{"n_layer": 15, "activation": "swiglu", "norm": "rmsnorm", "attn_scale": 0.177, "init": "uniform", "init_std_qkv": 0.0478, "init_std_up": 0.0478, "grad_clip": 2.0, "warmup_steps": 249, "schedule": "cos", "train_tokens": 205500000, "steps": 5667}
Each number is 500 + 50 x the weight over its row's rms, rounded and kept within 0 to 999. Layers, rows and columns count from 0. Numbers have three digits each. The size before them is the row's rms in percent of the matrix's.

# gate: layer 9 MLP gate, 512x192, rms 0.0476, rows 295-305, columns 0-191
# up: layer 9 MLP up, 512x192, rms 0.0472, rows 295-305, columns 0-191
# down: layer 9 MLP down (transposed), 512x192, rms 0.0342, rows 295-305, columns 0-191
gate295 099:469432538588517479468398566525602485420436431590517513523499497535515535431478410541532450510477554553448490490526505463506515517542549517467550576525507402409499478544529415507580568384504482563445474550485539442516564457602493579561568463523427486519453509446565645447545554468437528460560458541381534473545534488462494435532466532488433482477637492525518554429612436497543498472431473486584470501463491488560446503594536560594495409577547530534486509457457493548564527479570521517506515520513485490413446479480409502525501500453460406550504549446494496514468497530481491500
up295 099:489516474442459598427426571465485535557470523391508535462490460516502510502526505449567467560599474554510511511536397473488395483571525497528471495528443475565424455618465588573433553483490514413532476460480488572438587533501472479515498515528499439492511561384405449528534487451448508476459565502530505569490551539480555487491586504487460508476433515511524546470496414372475585507407526523618566351539542452542513498568532600485535508462513476512472457519510510445489482450606479521592534533450450525471529544435556421501544554509523431509433512435383482455504497522513438532
down295 095:438425471470578573413558486460586569485606527537519551452457560506595513500357509426420523491501489533534502509453514449519495524531478562544486536396564565530474570571513477516444453522460468487533472586405591550547472499450427442476526431465548489502461546497377521508539482528513482494569456511493484440524544517500399469531494561550460518469517456484470506479455562425470559583527525533426564523460368482540498529490588585457524396570590559530484478508604618554496509516567506476518516472511511519494455484510456472563461513527564463623556503505606460543532453528520539506
gate296 103:537616556482514483542521597433563472505498469506507410440400599500480525552518507462560499571528444527454567499507423605547472591528410579535513432444420584450512444454460550538527551454541548511390499532532418485466473495498484464550552536476423481506447536544556509525491646530470566497557468521500448509488480445498552491464427399408482614417404499514482512520474496480545563421518460435528448429493468432494458580494409448570443519471491467461438494460516444498437557608463515502492543496464430572417512510485428528536530439470488475490486523446442568450566515499505511491
up296 104:509389457450454476543502552557441574529435493559481489461532509470520518487507440491516557553523496508543473459567489510494495439521477485543475398501497423490568557511427563528527551531559441553572401457565444552547443484456503412507469458504423396538468499446443507453537443415547396542439528480464432475542466520492453494478505496502531542561544566521433543519497446508486508550401507454562443421407625591523443527407587451529458536466558586453552536508513581481553440536551601514466564402465360440462507494428465484427504512488518405470492510578478502553490543560545493522
down296 104:492577458536545519447458487443484484451409487405483546477447508459508533609481522506517576494511420538531544589607433562514511447536431497526478436527573455502520500510447434602435450471468537364487490552385368460498516535503487489497424516459397535441477455505533466425459525542488466495532575567558477532543586539466517497478479449488477582501561460591494533510538409521484545527572501415589487551512553568499469553496436529474515491496483460439425489520448485518515599520549502567455513553609568543435476506518538493407530461512549572495470587395538452503439537509537596535
gate297 095:567508491573491482482590494441557560498477502469512485572560503489509486571461549571432496568512563501565486525372549578506531523588532494520563544473498509485456529441592559417543521516591490515547438567515565498383502530528452506489549375523390566457525486404570418442522491468509429464466562514568576536477452474480517605442462457524428457594389541485438473486536447444581488466605455516522434429525518527484491527557526530537547591520520519512507558454519435617487523541472435483579484538543481579517543440534488506545570516479465469550493499567469406517497547556458455461
up297 094:407485401445495509488471412511492562552442515482535483530530531544442430485562457597490601507548510601496513486615428518573531551397444503525495436527490516423446464476422553465496468480581449485485552416470409464528585529575464458503493549473528465421565440587540488471481446443453432444491436560409517436527538517581470391490593458523430473531488498484546466519479511452459458550508400395462515525493510499571472466427522511554491525528459511448476467584497413439456481544549510565507492472500530531399549494538564472484422467371487495556486528518474472449459588547425460518
down297 091:542452511536500525482533605401481508448518550419478460569601507510608582488480527460385469483433467548513471439515605500475533444522560471519480512436463532574537561475528471521475489514537468538461499486491532479363437479518509484480526352556503463533486563476526494537566491555444465504437463512615505489448493446466498576489527457454487463514497512505417435386548482552556554559532488487423445493543384472482522447580469504479463494495504550483591537418397495560505461476517413446562589473514544474562491461457522514519536577561492469468429538642507438515499630502539535446
gate298 099:484426596480477588438560471468503410498532519508531498577484513497437479465475633512452512459451429534438482555589550527456475454526500506475530479492490478510488479550453584463433433487512566492486429515388528518584560521459479604563539479423523475454578473473525488477399528542545511486467457513494468459525482509550537445493444474550448519349541443581499499475427505611550486454585436439456498448455523534556405455530537502513498486491509486530443528457451444464452504493573402474535458484462406528451527544440501619501446423432439451446431496499393555489527546384558475580
up298 102:482545464536516511493501542438573448483556567418555502553470519480525577533427463454448460524465387540548505472522432534593564463582536442426466566428459430560509563472404509485585439511508417480531563551531461372462459573467536482490565492516474514494493497533507455577504507480529545449585467558485524385455467568487535550560461517484565451441480580502412453379535495429474461534490513496602515513535557490433476519520545576506575466560470565560541507399466515468443523503451622453533407478631543514450527481464553413541465502558478483515522578527556500532508476498464523441
down298 100:501529481485419495594591495493449438535522495509504510405537506464572556498553419417390459411483478565472486537539410492465410455491465564562481557551496460552486535561438480494571523542419514468548508528554499473457417546455502440407442521532427556456616569510503437542531564562468537525443501537457472472451492495495327420530539497496472479490479524499472476424409542539595455560459521458470373600474442496487478431519491470573446548493456503469498506440432424549436554485538520493457435476524528482492532470527606543494560459442597495495470469490465544531445435478511414447
gate299 098:604472573508504581409467512530477501476607554564450433552452507518418656551546474432468459500554537470458426454481506503569492418464493535529495471552467401559504384514498471465499476500482538419541444530535480492484441472591492447555473512523442489385504408433527566511544491538501442482467500427541537507506452507466510496551546521545475445559463446566497450511503553505562506417530484502467543609484500383490525436498497551573420528542482454589572510471580464488558580481561521554601487567480572504487499523525499465504500532530540511419578482455543672501548502520490424530
up299 097:447522564512534575481535534456506521485479408502545519529498503449494486436509532596437480587476527530423527428496433491564483470565461548494457448479542480442426494575457422492464470581492431440449497500473574434532491529549473544485548444494445496442520584505523503483460438572448492446528429504481432562458555492498473432493516443474621471471555489595506423558515507556482499441563416429409473490410463454544479485512402517516493500365504509448525489434458523428475475526491473506536565572397510529407513623485566592490363584501444500451407488471580504545544530540591468513
down299 094:475498625536472524498525503502468602558497540588586427493489466504355417523502592551554515486517467515456504456522486513559580507486500428466507525566365566502470528490516492561461566474500423499511455541488495493534543492582527554506570487438507540382488499641514495500507622498444529553533483577608480545552604473507499466420413598506462526501425594547459552507498538463570500531502462556508573450389460571515549468526569460496414506509526514501476545548509493531463463459507559478424482476518466401439548544510443490468511545475487459434581474510596477496472471461531433433
gate300 103:468471446468516499422391487456522507443508504538462492523556469567517613563414533443457604627465511442541445456465496378544546549557502475430482481474501551478486496481474535434544450511522391434555534515439576530491575530577525439465480393490507524537502494412511441480501499537495452489586455562536459512474483496580621428577429515516507438501533469481536463462629537498487461499536481557443441482499526562402499451434469545501494450468516557571519517509518511408374520592509484519480457498540431528549535468487565599488483484469544480444391552452543540487605513544489480427
up300 104:446531541522459511435590516455568587469508579448577406496532511544611528570487571509522553408492468548496500589539496491487441482582623487543420423548601509503576483496552518508446572486613562449454492549524546557463525515545537547540439499526485422511513497521530574537549475506565506413532518516428438424475573509560506448551467500486515577490539503560487544438533441466566552524520599467520460488522554512522502521446652525489506572490454566522426470504503514602533510415572526514549501551470532507477508551569483524533488546499484481600580558582546588558486527477541561587
down300 108:445495566492529476494464552456565496505447364492573505459518457510442546511492576583494472494530499549508489484507484599434499537463502520483487534444536488498493444491476473519451550462564528468533573466540474484445438565613494463542462670454517520468539552516469492525503481388642488488447527499481523494535487424497446485460516506526492457439480463582501471498540466461580524452503511401516459532581517513549522511487437456478478481538487467525532623482545413565489399499481529462492503412470462582538391617484485461421527562609522482561625477601506511412549609419533481542
gate301 100:509382465485525463514560500452388507413485565479467420426526507518533507484576558402636447477538525487544447501509464565516532591476560434578479496432541561471552460454550461547533478480500520478474424448586480475481486493517480466453461472531455525391477461494517490411574526456472500496569589450604602500517464551468495472590481543518520520516448503551544469539538414474516480533458515457554390419436452570520476494478541548431539460526526473549506491562487474568538435456498593517559511591547492401601594466419496533454430514548486453599485558540465569487568443513558514519
up301 100:517532484485499588540542476531541534572513528500500491525454432533558524618477494492458445475618466540506517466475414495450606468488488521491553502520527600465504589490485485512503510529471463481476548499492549391563454570485535461551449524475467459496521499485505480538407413495364432363534515515509424471467534479416519546487468430574569502483451397454511509493587525445578453522390504453600467511602548482500499470502380425519599552431502465523454493437536471526625473408542511446503548466465506496573528479498475549472435598565439552516476575519540576501484570499472546458
down301 103:565578448554535473486506532419444499523444497555517547583432529579498506498567505508439587543522463556625503590509454570495551460508525516447525475542498494521464463545349486489487421507448515508551581459431498534538551493535536534450525462445523538501534495440474491569483398427496443534501470530488501556469502483497584512431472587545500422487485502597434399487564548513477539459570495472428469479455541489433617395562476493560449524529501470552479492404523544446373483481445528514435529415511628588528435445478525443518501446466536538424431491529451466556521415566548477490
gate302 100:475393431563506439563540473507464467603413433476504470451501510537511520515495522545519524491447495514514459478496529467527556528505438532449496564481502519513528532606507504463530529517501421495563544630448550442432507506495572515499507519520527473581579471522560610538547495459532451578528549542537573566466539595525504374547506450536481440580411557527459442476532486533555515503439522595503533445504457483450511496561428544545461488568452413522479395489400464615513506505516442438462552496509538434482596521494507395549437544508579467389494459481620479536470478575480426595
up302 100:522528558475441528529480454458468426473465574513466477483564470448440609600509552548458536513591500420456503436494588513547413532554447539458560482493569458452554523494437529424498528556403488505503574529423462460488492492541598442371478530509460487424497466458572446456481522468454522556514465595530441526446511463607505533414437558494552520556526601510494548569595563466524502538540420502411453605554580441565510504409528551490574477491487478441460467438443423483516579517558514552478545501461490513574528579472527540520471483463402457423494518537518507461528561534425545494
down302 096:543546515469517502537494514481567511463535426465541410505483552485584478567511515521506444598509555486494511366511457491473478502533512422434564505433409517549500521489611423445565556457441528485528502404551468508514516407488520539548550467565472549507552476552549562451531395547474446459466545426451524480470520476444457580474431556520460500427587525503488563420545426505591453515506485507479489588523526558468473456570491506469544433456489507485592569519466515511493627530517551436502569485507518613381623517507512574677582524507519480490518541549501537526418528516485506470
gate303 095:502501595492416481524482424557476452562427459490402500454539493411574448529519547525574490523447510470458434398505493503480389502538526465490499385540452512515467555551446485475445478554473484538559478577536489529450563487524474562499510546556419576455433579506548594614505468531460460499555495406542458520487525458462624560488482524576504552486502492511534584482555579563507523460563493397536535438469470557537550469568566470595397482497518452556467438541527546493555489469517523530447449442509437442542454426508509554510480428532405448472386486513497588523434383471516504505
up303 097:449556458560426466510522570446547552400555504536558474498456486469480529499406534436539456523450450499445467594518427564487551411422502520496508549546494433545465445506464537476598440490578482467412503553512504525559541408520437558550479539601500473511410453528551534480513500603603539422445443555550485398423499492510587440520455435526459467517554515491447416588573510532457478460412500532477532465506462502553504454541509490508634560539547526523456543469540527406426494554519468543561460478483372479488511512638492470439460510444479547432451498496485455477592518497489457464
down303 098:505390561480495453533517500521463543487551567531490519583533475493575546522473464400373547444498345580421489420494482426537478484484480494522463431494486567479557471449532438473473503503472564600543493492558419513457466492420630446467490443494489422419515431446561588529493532457512592525414507500489389583435543565495486432461442482502428557409527491551521503466471492515559493512521507567417494480493399494466481478573542552503524571470518498515527526574546576538536441430545499518514525540504604517498497500525557513533452494472454434519485478553505339464523474519409527466
gate304 101:428471401411527547532423564512494537541528436513491465630600443501603495484452417529505495490564503476440522543523495462564488643574510538482447455541519640571535508490506518444512549510456388521468550540402485543438504458549521505393569496526506556448472491510506543554517408583468519461504523511455507555498415573443507448432532521480493495493518471506424518454534488398418404495560455404391554500481582500500532549445471538478438521408527473468464484378449478485498499557439526478474452531543555459565508499465493503499452473543434566516420501479564563501462490529435462476
up304 099:497515424559441479412551514509440425475460562520463440462541507504582477418509515582520466546408581516519480488428450526416566554528412469419594482558558509456414429514379492434520521439438560431423551565530619535404485450482580383507470487530425523454528579494492556413475573456477496548523468480529596425527490512497413489461465475504585492575479510547480602530513552481492564591421467438556484459525517516518557482407505451434476474422581469467472504475492508515515513485538469453509514468528472482496465441500505477543463382399465530443546487525489495476455445485519450539
down304 103:411518473551585616484586481540492481410491510555558475504520545578544563450438544571523499513538463538496562424506489440432511550436461463508461494493463528471437559590464533494520471495464542487552565515423478556574445492445584560540454566561498489446448483458382554421455527474451482494562478578523567473607572490526562551507446451529473587570642491516452561430583501405508548457420504494534487546482563447487454483546448500451513446474516470599511481480507545562488533498447431476560470562492566582462632516522503420464430446521481491519411540459545420506537500522519479498
gate305 100:542481434489419609523508379491416477575458531470513452451584521485534518455528395459486402509463478484458474500510463515468437470515431474574566510432446436572562374497567596554472489409446483481392528542518501486512543416548507500435521493457536449460492485562503458484544460510460491525543525602535513494478467500498502447562518501473474553565506558513535463511530426498469602506493468553474534602475486549505562483473513410431382515515484562542527448525616465513470500537519579575542521500436441499499536474476350477611514471435460483553385463470558550542479568546514571501
up305 096:557513449538482527506419467418541498526667527486426422428580473498450527487506527525523509511541475535441490467503511516600415554461451553497495569436523460554433462587496489516526469469560494495550521521503501464576514519539493533466543502407531537404557486425501474555484500603476452516351443490485491521502543601547466422522584545615483442513354559534502467483544552456478456553549478453489470524617462493514469483539639445435508565522564496456404502568597509526472525515540459472422472482547552544533401489508456485548466423518427467455502507494531503527521486521421443513
down305 099:498466501496429539541496455553461456510478525514523480503468457489479476465523477413539539424553516526382496559558517464543545459546548492443509547624413493471485535458455518396458536550514529527532500444485590425445484468512469483570519396576486529633471442495513472503458442540501472453520515531508500476512514503442589517383494493449376495497481562484442508516539513492426453503526459514394503459434476497478478466505508517525517601445413475512568453528503470598574474495553551501552501567443557502497534560473522475461423458495527397489514453292452432546656435468448541507